{
  "vocab_size": 3269,
  "norm_eps": 1e-05,
  "attn_scale": 0.177,
  "init_std_o": 0.00933,
  "grad_clip": 2.0,
  "decay_shape": "square",
  "steps": 6550
}
Each number is 500 + 40 x the weight over its row's rms, rounded and kept within 0 to 999. Layers, rows and columns count from 0. Numbers have three digits each. The size before them is the row's rms in percent of the matrix's.

# down: layer 8 MLP down (transposed), 384x96, rms 0.171, rows 237-305, columns 0-95
# up: layer 8 MLP up, 384x96, rms 0.196, rows 238-306, columns 0-95
down237 099:491533504496466524611542500519465531494467443530442463486545391492486490489526528532505462476464515415505582432456476503575504541513486491562503451450494480563456494491546524454461552557503524472457488541538431568472460537476421491520421573517490495500529489483500554531496529514530493528
up238 106:518527460512487490522384466489458559568506506493517473473533483488504551578470454589512466532553458496449495470536475532450414494478505475466540460554467506572499544540490480441503486506485523552567443523586466492527521519527516439475485569487444532526479419533543431480488538527535521485
down238 098:472516442458454548498545537447516510498541415490530497516562418465548468466443506475555514555503555480589544497418453552510481461447515510524539514565514518487561513545554514491440521522457502529435524517510518495389531483487538514457554490500519415484496465501493502482545450492514424475
up239 090:571521512554491515507459545470411465478492508523500413498570515514521523486458468538545586516486502504426481505480549451501426402491447470478619472465456560479503509551458507517546507547533511498573533528505465490473455491470434499487454516480487537562458468498571457521507468537526513490
down239 086:473504464484544521472601496507508510524501583454475519615585518501427479534482500438482547477501508463432501479529454491539488410542539521543501531548518486388514423494483462540456553493459457525427515489511534503550558515510479493490466466474531491527556469516484508445480546450512536510
up240 083:569489540502532538528426541498443552491484549462520497486523575466508537509480530523495501543482441524442478425494536488480485483559511421484548478513491491456505523532452474501474547465539484504572498494530475560560541430589483408544497494503446428574518425490527505523462584470537520520
down240 091:455510543568467513523541519539466514473521464552506478434492481500524437473457495444471551449543529483535515469528422521472510428484585581549451506540527483479456530473407461492487506522480424512482538538462580525463516551505520469515521476502518426513512537575484545506456506528389471502
up241 093:582513375501562514527474525519495466498461524467484509445493513450469432481497562482478469449441491538488455566576535506494526515574532528486496525503549483479477578521542551477489545522562467488543542492483480501520502535564491387516471571480424440549542489540480508511509558514496522489
down241 060:518467438526538407534454471498465519463567536557570471469503456513502567510486517527489570421506528519543484485434477502561488517572484452493513489490446434485492512512409536534477428465478426529510532435528511480447536489529527498509514538527552442518548466497590497530454475535537493558
up242 103:475536492443496508401476495471505498496421502522462528474441470532492424443467509494491578576362512489529504516534510490428492486514534501526516514537616495524524521506556539538489503504572510594541530508499535469561449517463483535474474500476455477547521525525501476494459549517430479512
down242 105:539466492418558492541474554467508448493528543547489507483412504494524572507564491511524497543572459509428477532486466530560550532470515549517441514530424537631401549442450466492479532530481483483484525439494461480488506495515464496531510480513508460460449549513475504551550473519497451483
up243 106:536557506522491471441472530472545485533543483519541481475481456498536484385510518532477487522523457447535500470495557499406501460556563482529478521472575468471445501526442542529422534400481431527502553412501469538556437493482462547574462502506578539503505522500507463534483490515485489506
down243 108:559456576533478502516528436538475498442470481432522515477462491478475477506588429506477476536517521468493602490497598507491528529491476549508450409483587529463570566442461454532478476487498472478501496464523494572502502537490456579508516506441469549489526519492468527527513417491539511470
up244 113:540531483493466484518539418414529511553445474422466528466492472463469503444483468503490553545473486591463512544533518521472495472514444502493605449520470462515541480532590499507453513572508536450536514507511537465615535494488442458537576473468511478483540460526484511473564511517520463478
down244 116:516539519517454492462516478526484523471516521492538443518567529490494549563488556421458493514519497495572563455563491405479570503499495580468458511499508449523547524511509463484511382469543530464458541491578455471520498521542491452490498468469449473500386493535501447506495566496436475515
up245 082:394495382437497487492522532457476466539472502430570574486488478529503509533575481512541441513506527456484514556600505448466489512533513535501546524533534481466531427464463571521469548494464483531509443537543478552498506486483431532509492460546471494503507580523504508499531555461477486558
down245 083:459519478537536499548509453539482483526549512516539455448485517490558416479516401589484518462448511450499514524496547560550458458500470514498463499423473475474561537466463528480503527502465529489506541568512513402477512490433438576432573564503554532482470560503494469491503529500478559477
up246 110:519520455506584510458507459458466477535481494511559538443512475465490469533462431497568502516502475476550483537598524467504419489584510479538562537511464555519552511498490526487523429521449538498494490493517551518432478486420471557481478601418480533495594459521539512450514483473493511520
down246 110:503520533479494522530487527532398523544508570468479526540515491456444509533510493473477455515508460478580496467508549427480499548493428541552517452454528577522508532483496460497456586511523543436492517443506512464547543487476464508534493463480544482517478555529472563370440472457560554482
up247 104:508536509509542505447433510498541504480484493480412503509509574527436426467476459457477526543468466512496452447483503496491543434536496488506589481424523512446465484480480555506483581553482416530552545463457528523541511400495534448530468501500479488544502438500545522562445574540524544507
down247 111:627524498525471556518572453476455507464521592548506521552465461474514564531536484513456467510539458473484489560450527515554469423472492478536461529514489519511498494452501460556492550508456544499531413490525567498494503569445427505497499522473503486437480526507426518563442483441516468485
up248 087:462544485513579430458476511505455461561489474489513492527465466511520448528437498558534529474468521579562525514450508483517555445513561507487581481497504506483440578535607563494490507568489480537475479503445439484479454444466471516487438510515483440530463579477556512496532507561487484553
down248 076:499530549485532474502413542484450482515531397515424551496504530516446503523504554472461552457552523476452526416539579488531506461499498522531535462466415470483515467527496464515538525504530500586549570574469548465471495444523522464480533451501502516518399472505507512517469574539466484471
up249 107:482507441572527502518447410498436521545465460541503469451525545469501532472475481508454465472579509495463493559519545451493535505562429461506476568504484558555522507541416471500500450486514521531440504501487499516538499477465468468466476629466530498573501428504561467468526487484518558553
down249 104:453506548459502429475502537521520489465546494469489503489519586461479596512480495537484435494504522493439634471482484440488453476529462499505438504532513456507476493420445479451528577447608526539518479543512515586514497503514513493564501491466531561514512464458462495566503500469501455477
up250 089:569587484488514455474468447486484492521476529394446499473500529525428445432525453522489532541498452560487508502527562442521463436480528486527552456527477490537473523544555540489408549570472519553473473493519480477592542490519412485522472558511479477572498505524544477490459537516527503511
down250 083:492565442524464505522440429474577404505505516448495512382486528519508467496502461522549528574512516526529566464496520513535481461419478488461489479537450548581548498565527508463426488542493522507455471540582474436517488443511437520507487532520480528529513495465502519496507488435527549539
up251 099:526508409489455524543409468438490524604497525502535510499547509547509525486523538475540519536537434408506469531557531483501564454496503453491528584495509500497509480533414493556460500422503531461568468537560474493465489546481546460500538500491430441536520436535504452457512533496533506491
down251 095:405560461467451480537531525527480531513466444505485472541428520524490411509468528492486524471511606458575498464535454519450466506468566488483503479523534480500445579472540532498534517491542442535479501450531513503480605530526471473509455487481474512530442562471513546478511478436422564533
up252 114:479524491511551424499514445471540548479470553423547544478524509482469493501472465505616540589498419420524487555506452492439437473493472501506466510490530499496499511502500480490501467529449551446521517450554509530587485518515412492473473541467479480516578490511516512474535512516462601563
down252 117:471504515529521487566446520534472531484486538448532532515503514478403437528568490485473465547507512424499477473516504541441484503468566502551527515449503504519495541473467657509446449489450473555545525488510481498529473382450499509464496484561482506454494471520484545438522529568512542491
up253 094:552510530507598449554486524474503498537502478480490438457514529519400512450522457511478430439489458459467479471558573565473466499475540485601518451503493492492520464446568506550520532487487535494500576447521514509530554412551488539543563470482531447535510484551483508455502556474535477485
down253 090:546527438544549479504520501508498515485534526534523550514465556457602556509492506506539531447508460474528587509477496513559545473471517462452516506553488455519497510498494499486447498564538489458479484483450509480421433539498435498505533577470382461445547500487549477401512542487494491418
up254 091:524547485556559429473505503543445485516471481421566503446548547527503546507484392507495503540526431494478528464526480520482501492501447483465487440469505586493397565512480483550448482522490505494468484478470454488547574486544474477521521533517425441489557477530510519453563543556563520522
down254 091:458467477467566578537462521518480517520502612518427449497501485429484454468478529500542522521459468526473517458443495504557564524534570424476539519507489569450524501485476546532462489499487494458537466520498461490545479528486540479557485512567519516500379528534542474448513445446521426529
up255 094:458551447472499516416388483507488509571457473485453508509584487545509457494459510411476546527527502579489465502550509495489606458540514456521472469496550508493518513512504516516428615546432485523507486488490475546456502474476480467552568474512438502459492473496509489523513528547480530442
down255 092:510598446511520551471527503508520551453584449454502562608459489470479522558554450522491464498508468483545479470438541477517476457508503484535488492624445390465458500478478517446512457528515480529549487579486499488569508552520465530500464493488533486470511484459463513473516517534496460538
up256 080:524524533466528511533507466539491523497487534476519471501534509558526441495474516468472557468429524471492497590529525460518486445504631471459472394505489501578461523516438497456493546560485457521483456477541471472498491601469449516464588558509475497483507549531472497476458491551423543507
down256 082:469512430455513507468539593513556491510507466524482546535461524553461499540424505506414500458527466520491490471530438521455404438513491489549497464495533504460531482453589497519470513424524497535542537596441526495525506563544471542545399476517481553502526477469484519561524517481534480505
up257 088:506512502548527507531476451487555481524508526495425534486509537518476534504525471475513519619505474528512527494493468446515525465443502495484434491449589499537422507537476453596509447461514512460445494461526465414583532541561529435527436546464510520449596450503499509556514511485488495529
down257 063:507522498513496512490560429525486482519540534515435502429530511499520530532541448481515506459519446513457478606553533454413517495536452558466412588517482519472462442508559542501498579502479465424509513475521438492482541479485491473539499527510537554516564525464496492385532489534480475460
up258 107:553513485455499494512497408436539505518424504442489406465479430468444529436442551540475531558454530516481467510581503433510473485492574490516552523570511484578539496539521553528532483493554492528508503543488525471581538508499480433491473575437452484548500476512489499460507516443504494505
down258 103:571480514503499583496508556475552493425457483472487492509520498493553449537486499502440498475595454514435495556450492537493584504537502453538473448364511522470533503487535508508485447497400513453488548516524506433489513514481517519489489442521522471456495575527526485567512485412529521513
up259 068:498569482460564438448444543524462491530472497557461501488435541545436510502539477521487556557486448370442477499546508559386437493499498504502461534556564479520506506550542563448487583476454510515541536480469523492511511498464538507489539481496524529507534480475475517543496513428471526487
down259 055:580526523519466492464467456479549513479528466522518484515502527515490618466565549520484537460512456470499512569513436433431582540515470516538483490485479509520483471525514537439459520535409475441517545476496504424420486498442529471484497418552486514533518446461469548529542533555489551465
up260 121:533526404573563432408486519461418456517494451443580583449505503483502512532525468515494471468522471514474490481539552510438502488498541505519541529499497589482506556491494450554534494546445522531462478499487483541485579471491435506474458585503469456497552523563519539527498552492531497501
down260 132:598551483531510542459501472491462501527479528489542516529518540455486519555498525512484499528565516517484502475546489441449507361472518512540528520532485459492472457533447430495602512461509474461435506457483477537465454489566488459464533522566503558553588497503454477521494523518462454415
up261 086:558520443506487474518513472459520461483471524541528529510468486477479475447462480513552493554477540407514473545534538440574413418430451463477544484565497525528498477474583576586507530474521524527505509488506476451541425502500426483534489530529483591506493490527532503509544479417485541504
down261 088:493502436514552507502507522466547544525456480497486518488520496470527490537499445523467514449542490493513471439516446485487436532493534563483549511619529529471488554514518500406486555462453525474554540459467474532544532528482467449523608537523523525404461512468526469466409458558561463490
up262 104:512499393488542499541425468481515501565469500569453540430509411513505531500517553518503539478514502481470556514509516448556537506474469454605436497505595553562463487510522587491494496515559467454469469595497418493572429492521497477517513502501504519511526527493503498480489491487511511542
down262 101:506531566389500489524483488578480498519517525493508460534505527475508398593513541467472521504528490434449529555436471523544488519477494552469476508458492513502529509472445484496508447571506520462508489535505536468507578477499443538472490499622526466574532467528475525454524499421429506456
up263 089:572522514596520493434510485499440511469521530565479524496501522536410472466545431547573498520527459532533565482466500417489507461496506468540530529430544520434445560486526455536464492534507483531471454549523467545471497458487499420498475528450483438480522466477593533499560477464510488542
down263 087:508550470455475510543566478518480478477476497508527457489487516493584535493458488493549494517504490538526482515591476569497471472512519520447451511412416450547442498420527544553553537457507452560479424534575465496496476551557480568569426513455528554520434482496484518501508518535471473491
up264 091:575513443541487513505519492522403471467512514495561501498585522499444540481537474501536468490562409486519484533568522519519474482541543495479508539495507540472507419514434416532482504449469488572486474446527523538498519531504497386552464538528426552486514488515525482483451425436509529468
down264 079:417509483527488439429544538500450469454558494476536402476508545548498471478422494530522486476576495450528507581591442501492481527512485506505501558495547492578514448464465529472444531469484543551473514492518494507543439507469494557439518510485501441552489410507487543542478499516524573485
up265 091:468505541514530475415502488514425516479392538514500486502540510463485500510529474480477527508442459521446436459494523560481592484478466491539453456492541507503460528482485449477456533514527495498601596544523470505531556422458564483557506512519408461498565494493485546499486527576455520507
down265 090:574503471583441480547476511601504489456459493533531470444449502495530484550439477552515525506465524430557485490458494461509418502518505512533584492484466504517452497496473486497587476525507508544494436557498485495488439576463514521472568491465600525504508416485497508475469506560554458486
up266 084:520505508558493457491440542467440537477477561483551505489527619509515499481547491490528455496528467497487459478538495482423508501465498449621488460488465504395477479482490481540568520489491530448566533506526481517452513387570524483566516456527457481525522535502503487528500577562516502478
down266 079:495526494449538531561511505521533459501499466443521449532501509446602491469405471482455522470534530511556519489469506533475475516456549451449528498507470487509488616521548418472457462523534524515579483571449498527512500632499485506470434527499449534492492478521470471513568525491507447513
up267 108:500542507569515480426499471478565496460510559427523535434521493458546487517486402554540455477533468512483478520453462525522559510559473514481526496450527547493444466520486455446443448446504497512540571503505541573504509436458476494503557527450430492439463498547498480521555520513526603480
down267 114:494558421444480502437609545525539508564504521496447441546529481449505497508560429495568509506530459458401526476506555532511495461474485563534510454435559528468511493513465513499507479450477484490529522436450533439569522468530483469532540477496513485422474499475516588490479502542532489539
up268 091:504498504523508441443546468437440519429475581511545494468502482473509510529463563546547527461548430490529509613526479512468461470459503532540501555478504553462479529470506443459553438428451497466545477488520460481523449515563530568492539529508495538495536527521463486481461426459520545591
down268 090:542595475527518518502477480548515448584516464477477508543509487503461481492493430511478491590449503518459509416480500505549541428511573428438474455485503484534572529517519535535459486527511535568500424440472476509517440513490429417498459519487489524505477477570558455469556541541493483501
up269 122:544536475481478528426395480474464486562502464524462484498527498474491477464483428487495449494566518570395541465515565501502478465513418441538524429464515532523474548520521482540465586572483539501526536526489416520498499494477480478558466521511441510514531470530530504519474551498589501447
down269 121:508525455476447466491563485517471556494602537431513532535513523535514498531448445531527483443465560496524488435514512425533499385490515429541430494455482458493518404546543557520554512464520439442514502498491536506486525515475536466529498475529481479450464517528493516520506602486548473459
up270 095:484511388475487507506505474508520507514421591507452454510588567524449504484493463477551510542488448467495458612579470530480511430427559500516541518508467503505480514499444477533439511460481496502492515491563495494517451530478497508595527505548466505551526531504487491480435500432557555485
down270 095:516479547568572634535487516556487475483455556481447496503523388503488525522401533463452466482469577477485482458523413494476491491497490533514513506516516466508550472454481516432532485495461496496524503557495450475555564552541543527497523491495497480529498492519505522512504470431399551483
up271 089:500545499475476431470402478473497504508482559501522459465599500525458549493557543495479467479533468505494475467585503528489484504509485532461561545531526500504468445514517555528499472432425523462515480400493421475498505479513513632478504491473530516539547462586450457506555530480506508461
down271 087:476445444506486516515539491508485521474465482504547515507499445486536514466475475509575532465547548492511560581433482502479452552488549413442430488580481535540527423446493462448483542470508527464444498609478470445488549529447510509571539518567514509456497497425528528553518469516483515493
up272 098:487570419560501399506407529537506507574516448504483427485560460522533480532490533552471483459525478573489495457506564464497495491534439497512472564523534448539474446566462498465448474482496508509501473532508480453520503541496507503485487520462533568485481524565501413496534562452590492472
down272 095:501488490549516504536432523461508522492517476489444512522436481501509462532517497492578557401518522601429511488528539499542465538471532540486495495510442490505534485456500417474476594602513471454430514449528536486510452515466531570511459518573488498538446497510491529561441448543501519452
up273 113:553519533489529474417407533509454486550541481405464440415493479475507438454536447578518495508546439534534504435476536496467463499566542473480507541530555492523503476485573538470471477460415567493570558475482485529505459482508497520528504533537434496503506462551542487517448530498532515485
down273 128:508524503500526514453461504497471500520515456475448429494457520410504491472612622605451550500524489501548506481502508479441518457473534538492486457459503560615490496512441482549577537474470452488529439513521503493524507462481488509504492549531529465530475531483507540429504426534485475525
up274 078:536491493567544461482472523533533522537465505552421523495529502551477448531465514515551614476486448538512489502485493440529565467498556502524445504412541507527441481485495562462438519550490410539462512467513527464484472494510498456543516482417474469491511492499489563576566499596457520515
down274 083:484434602483472523546499519481471480505539533568537493548447487508535537425533540481412590504514507501512480499521479518489470522460468425492533483496514492452506478431582477523520534524429547529481478504470505496409464547514567504494479390519524497523504484454564490581451520449530528518
up275 091:562524534557476395468466541493536481504474474473504561489533558484494427443496501559489466509528484538497467455486490458530465491485539516485570502456521501405487555490522462511509543460563515526575509567434476460591509504601466456499493586502433468562530475502501525487477520507524453497
down275 086:520391471472555494562554487522488506454494586526494542570484525526430551543576491490511474488556469515420498496528497525394472557447559478493515462557518534452448455465469552533505425485506543538468519530491510555428525505509469495505569497550446507464520459476501529469533508463510494503
up276 098:491499453506548429459533445581497529483442583476536511504506507526531438496452466501604559529411455496498499568509498509498485430487516518484504482503478493479478536531481448420505511548496484505578488487578483471557521532565388492510481514510472551518520531517539511458520458474500532590
down276 088:503612528555532495522537467454511509538503508439428470501458527440446501457497501482493460561535551443471528495549445510507496481512473581490430502520524417567499503537510626497546429436565536430494475460460505536527501549532476495501450467471511533518534509501465487479479528467502547464
up277 097:539542455516490508500459489516464510509484597513513482514491511509464499525509477487539421530537491391483515606506477458562472404385459482492526508537471526568515473479537439566470536481473516500459458493533465476504415499530506476556502484545501509460499505496493506460481467386504561474
down277 079:500463526481536522504472457577515599534507599443471458576469428484463514497525453478461528463549495485492435551531478499498515552504512553564457507499523500440503456431468539423458457502448485555444505514533466471467546488538506515514546458490452541481515558512456472579472556508481519438
up278 105:554508522488483492436468470520461485467517556416502506446561504534475446498514524552438561572524482466534462550483546387567489507514475498523470493441561493489410485507468566491481478420519568516540495430463486532516457515552502485493539554488521512469511500531548446502527575435463478490
down278 103:505534435471538593487549441467443557498488492439503517471517593497473506491545536540453507424518511497508497505519479518516551522491487477489509499519430503525538455517461478590480502537513525447467466520527476426623475489494520493522480547608502483474531499416466545487526448496485411488
up279 100:467541451513582511544530491488478460544414469488477445488586493482480536458501507519553517490514565484467547448517494450516498448420540490514532450468484597520511437571495501547560445537451454539425425477502503465462545530470498447522480491468557593504481489479486485453457507492504543500
down279 103:458475449465469548495420496487538493481537473499469555507511480469496438457452527436454537507493497528437424587488529534518512458522506468521479521437516413491648569493489509495453499440510529490533555514486514509491531511494451516568477476514540527551548510492542465499423484548556510565
up280 100:612514499477464477404424465426470502544514514548514452462530438540460427525476536516446534535515497522494543474537541370479546524514420497472478470513543485499470496518550500461557509545526542519523547457512492489493466517525500540569545524508451508485534520521488441551506564491464457469
down280 109:490500558527537570468548562438505504495471585482404501498522482469565462534542452483503518453498555469493526485532433486526517473499527472561482508500493479420456499487449522486525538541458489393470522514547490449601532464518497512547500503461500433522495565521449588474518425480467487486
up281 116:466536456524600460503552462517507486552420491425504482465501575458520507494490510491558472509541452572457549480530560509470455497440476510526462541579474542490543521544477455558484470506449485512481446530470529456556587553491427464507499528467547462514565460533452509441481486472510501559
down281 127:574499509455451484468461501471512492484585514495538508555519455460485562487511562477450570501557461444531493481493421549487530431563568470447444493496475443502484502489512427478567526498464533553543414425491477521496488550488510545479510475567549523513578530486546493496439533444520508485
up282 080:579617513520506499485503495526463480521484549456624440455481538477501454531499465508506497504576514496443517513510566461490492470512482483481587449505438531525450475530534488528428507569517469493500503465505492488494472447507460505514526498435471466525504457502502506568537627478529582489
down282 084:408554492460450531533509498508464549508517481479463530511499483454456493460527566538551538443444504502535514518441491444541543597529484515522453532412577552443508449501501453499481449513496470537528498523497480577501434465410476496505525510451496559576493483540571473484451454488517457480
up283 091:515573480499503514407417495541440525529474508544495491530491501586524524556528505513506495523471519448522562486523566480498553462521505403511557546507535499568503444515540538484479475531456491464594419458553424428468446503480562470477528503505488490457503473516490435423528505504472492480
down283 085:490557504495541534506516496519542535517557489498496541530458422541436562534542479455519500440490460505531425487501451459545461615527543512510504444489504462445486523468510482447433454489494518491485603570485542483562570478474461506468437492515483465487480547511441556555448518540448453478
up284 104:577532471481428490396498541522498482501511492479483494430530502496513487515537518506495519606487498485550493482510519439492480509543488512523456450485572497509516474528555573395491499434471506471553458407510440560567526492521532557515558533495472576521545490520489459471443527499454458447
down284 109:482502480484497500477543511420472540496525492481502482535563524470445535474512509454512496477534502634545438474486542480493559482564537459499505523510458526505536488488531497489474535521511541480455581478530506478520545447501519441540424559481496506481543513404491509485547418478423373535
up285 114:551491466523559522538480432414515549518492471494550540467526510462515546531466421447446507522449476451409510513572495527545532492522460505567493458495481501478425507499467525549504496477527508503539575494549502572523517451537459531493478493512482485525563474522588528456585501435564536444
down285 102:516509450528426507560484505554417553511546442484405489484512453537473406497537570526569529489533516511605509468494501555546547461437493486486485503446499522503509528523463541515554494502569436526590460447494491482545503446464457528495487540492543456481503519472504507514486526442430486475
up286 102:501535508529441515455494486498475496529497495524474484498488457550517507418461425559496425593510540460429463508550489495450553435565493373547528542549504475453492502516469573560460521495577536548492518467498459558489507509491411424498566499502478530544475503523511472529487500505494512496
down286 103:440522470466515433485511480445508518419527464525478523554547492473485490549526467455530545469603535529497547473429486444495515490492463524516407474555505499480540575502443498486487501544447464460536527579536475427498532537414489509486399568530518499546550497484472510491512521520517533566
up287 106:609493514555546500496494491471452547459485515427510521434539469482476545489450509531498580458539513496390479491462571465513452481480541478451597439527473512535420526513587499547527564487465524520512520519460529490555512486489479482515505499488535524494503510503536522447588547445533503451
down287 114:456543504444563507442450522471511473504469494528524541529506490427573459459518456515502449530504461518525506503472458533538486486459439444499408516526506603559510539503497570507458567501468535489527535436517461536514503504507465501519395526591526483572526478512451507471452443476576484507
up288 088:478521516480534442509520510483509530551462466486549436494516506492531510451565519526472505542550404531500447556571518550407505488520535465511475607529511512438535519459445482469430464503472436447455524474523530533486516454456486494570614497509493509541547505509507475456484529565565503522
down288 076:528482487454486502470528551478507454542501578506529476453506496558458538531458508470497461538478541467558549502543470460531456425486502408472516456529542492531496512431426559556461509445524529493472530478495507486523476592620437595502464481503518517448505507485517558535447466493564502509
up289 109:542493516532553521533483481452506514517473563513557561481510552456445411465511426472570521531551466424494513553466454499553530477528511455567556469411481547506513484529489512519481448465511553522565491508503504484529475469526495431537558506514487458524505481484552548404555486427567513527
down289 104:448516446572480505421545540489546496526485461559564495516472482526532545515495473467501442526439460521495525557516504562519565424501498475442476543483540432482547494493550497456475496501476440480519472507474476468489571541465446497509434593502514553483475504518518520493535573508389566442
up290 084:549495468563578447483525527520500516483468486444505568466559479550464533531537477506508503472438482545488443502573506547493510490494576434548470475475470502477439450464458507582515588444570465505497576530540517470489579449556491454550488489478489441497523513576546517494511557516463528496
down290 085:569503523496459473548521452487469503556590462475537473497525546426491492519486533505595483434493512509536426523441525509542438430437551462448522503499516498497523548502434496472551472554470511506515519454438563528483447572490516478483491554524480524502407482497565452479557456441495504539
up291 100:642538465523562491448453480453520524536515552503511546452507462479466504460480502526553495502438425478450466506507522487481487444497405480553515529493520526520488508499593477540483520522508540519513541517531390519543519532531559495533497509482465487528576466505507481474519517380510534549
down291 106:542477559535548540397422509502575515565475519483483534514493484489497529495501420570507508506510430475510473430528560480508483512436445496554531462474460596530504554563546450555473465471507450564474480549508451511420516536485546502464557520483475474490497490493489453512521492444498565462
up292 091:493549485528517456565420448475535503505460519543493485447494501481508510506540429523552511482445482570434534493506496458573553456460597467564530489486516509570471466511432576462423487507448472476535503515548492504577487447528449487508500447429491538481428500526539511502547530556524548494
down292 104:513449424583507497539524567466549504549448540533487539541512517498518442495483460516553474471447451502532547477497487507533536437457520466533475497603469494548455528434482483491442429514471474508477518474532509544481488591531461503515501531442508526499490517566535420438481390486517459539
up293 099:473555505484451509523437434472520534535447507503482486485553519508524431528526442477558512476515499570435490504541448467461569489515464491530534423426498525549515501566479498492474556493489541515509402493555443493467484426446490481501485510485458524462476480507480457532588612525536571527
down293 091:510612495559492449500516520504497483504483472493536470496444436581515471451537453559553421557480476492535506545490484532517512487433535496483453473472463459500458476476585554444532468460490448533440533534507514549478533443524448509501501557544497481485484438512469505506511567580469555591
up294 091:562494438507571471471469560535437532472447564525549520451509529471485500509476543503515482534479476511469491473502527515421515508519539467509562521528536497425496531474534461518578596461516460497573558493506497493521539420528503478618513494491409457532523484513470509546443519446490481571
down294 090:511581521511476497618508449507527465504459446560540467456517508503414514540524493512485594436532558524542518486466508537514458450477591528468477458567500483485507524482484439481499485549491495568512421550448582577521499516488493537492486477445511466466484512533494469502496459502407484500
up295 096:565479502516619518523507529497504497570451516479502503459464633432483473506484472448556474443416505523408535530494486474513544499476485434513492501516469532513514508519550559572511558519472463506494441488464469558520549501541534504507485498492434451511584515515461565483534548488462515515
down295 095:482482554512366525425472504544481536484567461459476489440566478530507515481499543518468500525551501503496471477457491501481440457546466472523564534487538460536523492474407521495540524465572437518539554509468557479490502555453516536467561563459509543535388531526503480533514443481497484496
up296 090:503533565494486468463504493492535503543470543483460497529466510474411448467463520456497477499458447480498497412472489459515538430575518506485487532495583574432477522501552531546454537523571468533524509400509505503521489499485502506509461533486467429489576477494516547603546525511425529570
down296 087:544530481522562457477559479487567511467502499534447471571535500541584493545507496494473493501572577422409512504458536512509454455548450462513461494520450481527481482522502452423523478435481499511471493588491519555440437549452513520521518471505496452525424461539446521564526535453520472498
up297 092:575534431551492523520500491448580536564499479474465445487500514497472493443496442497496477500487533477431492485498570426552494454554428484541522484456503519473534453519555536600457587545481531554541540527469484538460449499526505454509488477407543448467468509481572495484548521460493487510
down297 100:502568523582520477520540515427534501467496506482446462512424509498531487507443466447446490565455529570494530514484437516523492476516523515531544483533520494521394509444517446409455445561509511572528514520537499512488540440475530469543493537503516460571425493520555510513477536434458556550
up298 095:578526487495491500495428447508501536483421541521443523496532497513497539453568466532465529565484440498517441476453516423482528506485458458620458492511478464553519489489546510493571533509478567455575468447513493485608512464566489527532456472493468503523546419543468516488472499506486530524
down298 095:493461568501466406490539519514532464550494559437536450539459467508427514547496593553513514428535528503505497504486511506526505459498504513486482484481546518457418507545533389410511554489499505566476501617494485533448533498473532475528564534478514494484458453454535524493504493509458451521
up299 084:450500428490479472499408489525531508515435531543445549492559517511493399505515490438483556527556544501526514521478505418540492475503519469539526484520522462474409523502517541523412537534562560505490473460521481456490424441488488484548527490520523521564476473506563477522506558472608540494
down299 073:494469571524497492529526447474508520501549520509461512414484499497502457403551489536417499544501449541495547541472504566502533529540512463441478548448597491557544526514480488576485494470420472508536469500486578511470567525444538534429479477443426500483520487493556509476487511509438464543
up300 092:534515459490496480499566498502452470449486496435588458507574563530466499513530455503548485455545498533491522535539483544452482460551611496485547403437472522469495527500459499494474563501436445548548474468568535503491525406463418459509460495467474553517491480532485521454499474493521548529
down300 085:458468529474511528490618493483505482492544483411435492536519504570457491544424530465464531536512466505513546611521508523467520441518501498507467568511582464417539506490543430569452505482540517408428540515479491511503469505460502529484464450540547466505479517506527502526459543460519500492
up301 103:486534519487501451441496496527484464488499473498434515449499496495468503531443535562513547533481507522533578483532486524560437479505584492463506557527450488470484518564502596415449489430491483491534463406497567542570505473485494566503502500473501535458493481578536497418574578481515489499
down301 104:474551474542466498466519450474443517475474462524476542450521493488508539518542520491524467494531524585528480509457454467444500482614524416442466542407497463531487478497476527469447525476462509440457507451479560567590515502503485558600482468555529531505562495458531479564504542532486481507
up302 118:506538450507492485492483540500428507480498557520459487481507584502485469493504465482525519491558378401501599534549469466500411446438531529499488548520449547497496563501488444509460446483471453498511389535532479500505505548472490533495543587523480524522495508517485500498487468443571521524
down302 136:426468511584550528503445511539543552506577454488522493443474543489511476503582535515537413509533502501477512452454494468478490553478478558421513459439491468593536550507434497505483512539471498501492485534523460541462527448467624484517488598512481462505435486470504468497523481512474494488
up303 075:470521534544575461456508536528479552462507533549571501443470471484514495543513564511567506411507451490517526517525524472427523526467551526503462491482525543510459506505471472420520458415461446456536530526530447563518582477462544569505564526467523512482522519469474468488440536444481531586
down303 078:515507481429487498544456456454534519528548567490523434575569525563522483499519389465463494576483458460509463506515531545508542501498473495489481499574482476519552606461516512542467517507500466498457469466508478419470470539524388523528425449465531517512485490509555540495532489504516438530
up304 096:479526513451550512462456507494532503525470540471511499478471543485562407471442515446542493562462391549499586437551500516471523465544531513514494481486512574516500519541435503501526556494381470516566476467533478560533573486475495479473523502540438519527489457507491510435501525455463547553
down304 092:503472455515563575572528507478525512438466481481529467514569457530430517486518449493479475581499460502462564513465487578500509502449505536420512525540495442482495506409491531401537574507601511542465472553497499438441518508546481496523456523500527506512550512485481554516488434473507548494
up305 107:535544450493529489529554459551491483564465449565530386460520498531555542494486444521497515558500473527440522506470540463516536513481454495535421463553420537526388477488543498516480473493538459484550465521530439517476460479557510550561528485466445500449539477553456491554445531496480490501
down305 107:543572504473521528504505467524626530471504464569489461510495455460490528580500447469571485476585451461462416532555534432509483500518513531546484456516405501495504483513494482458513507534576487506428464564484482458472469553524504482541486508532500528498501438510454490559478521514490408475
up306 097:545568500499467483500522530495442478465474532480485594506519578518474465495436514461454501552536514385524553575467513484427560497485447514627511518430527505493468517487476572538484452430516489548541503499469441504504465481540544500462538530447533515514505502494501491485487489470543478419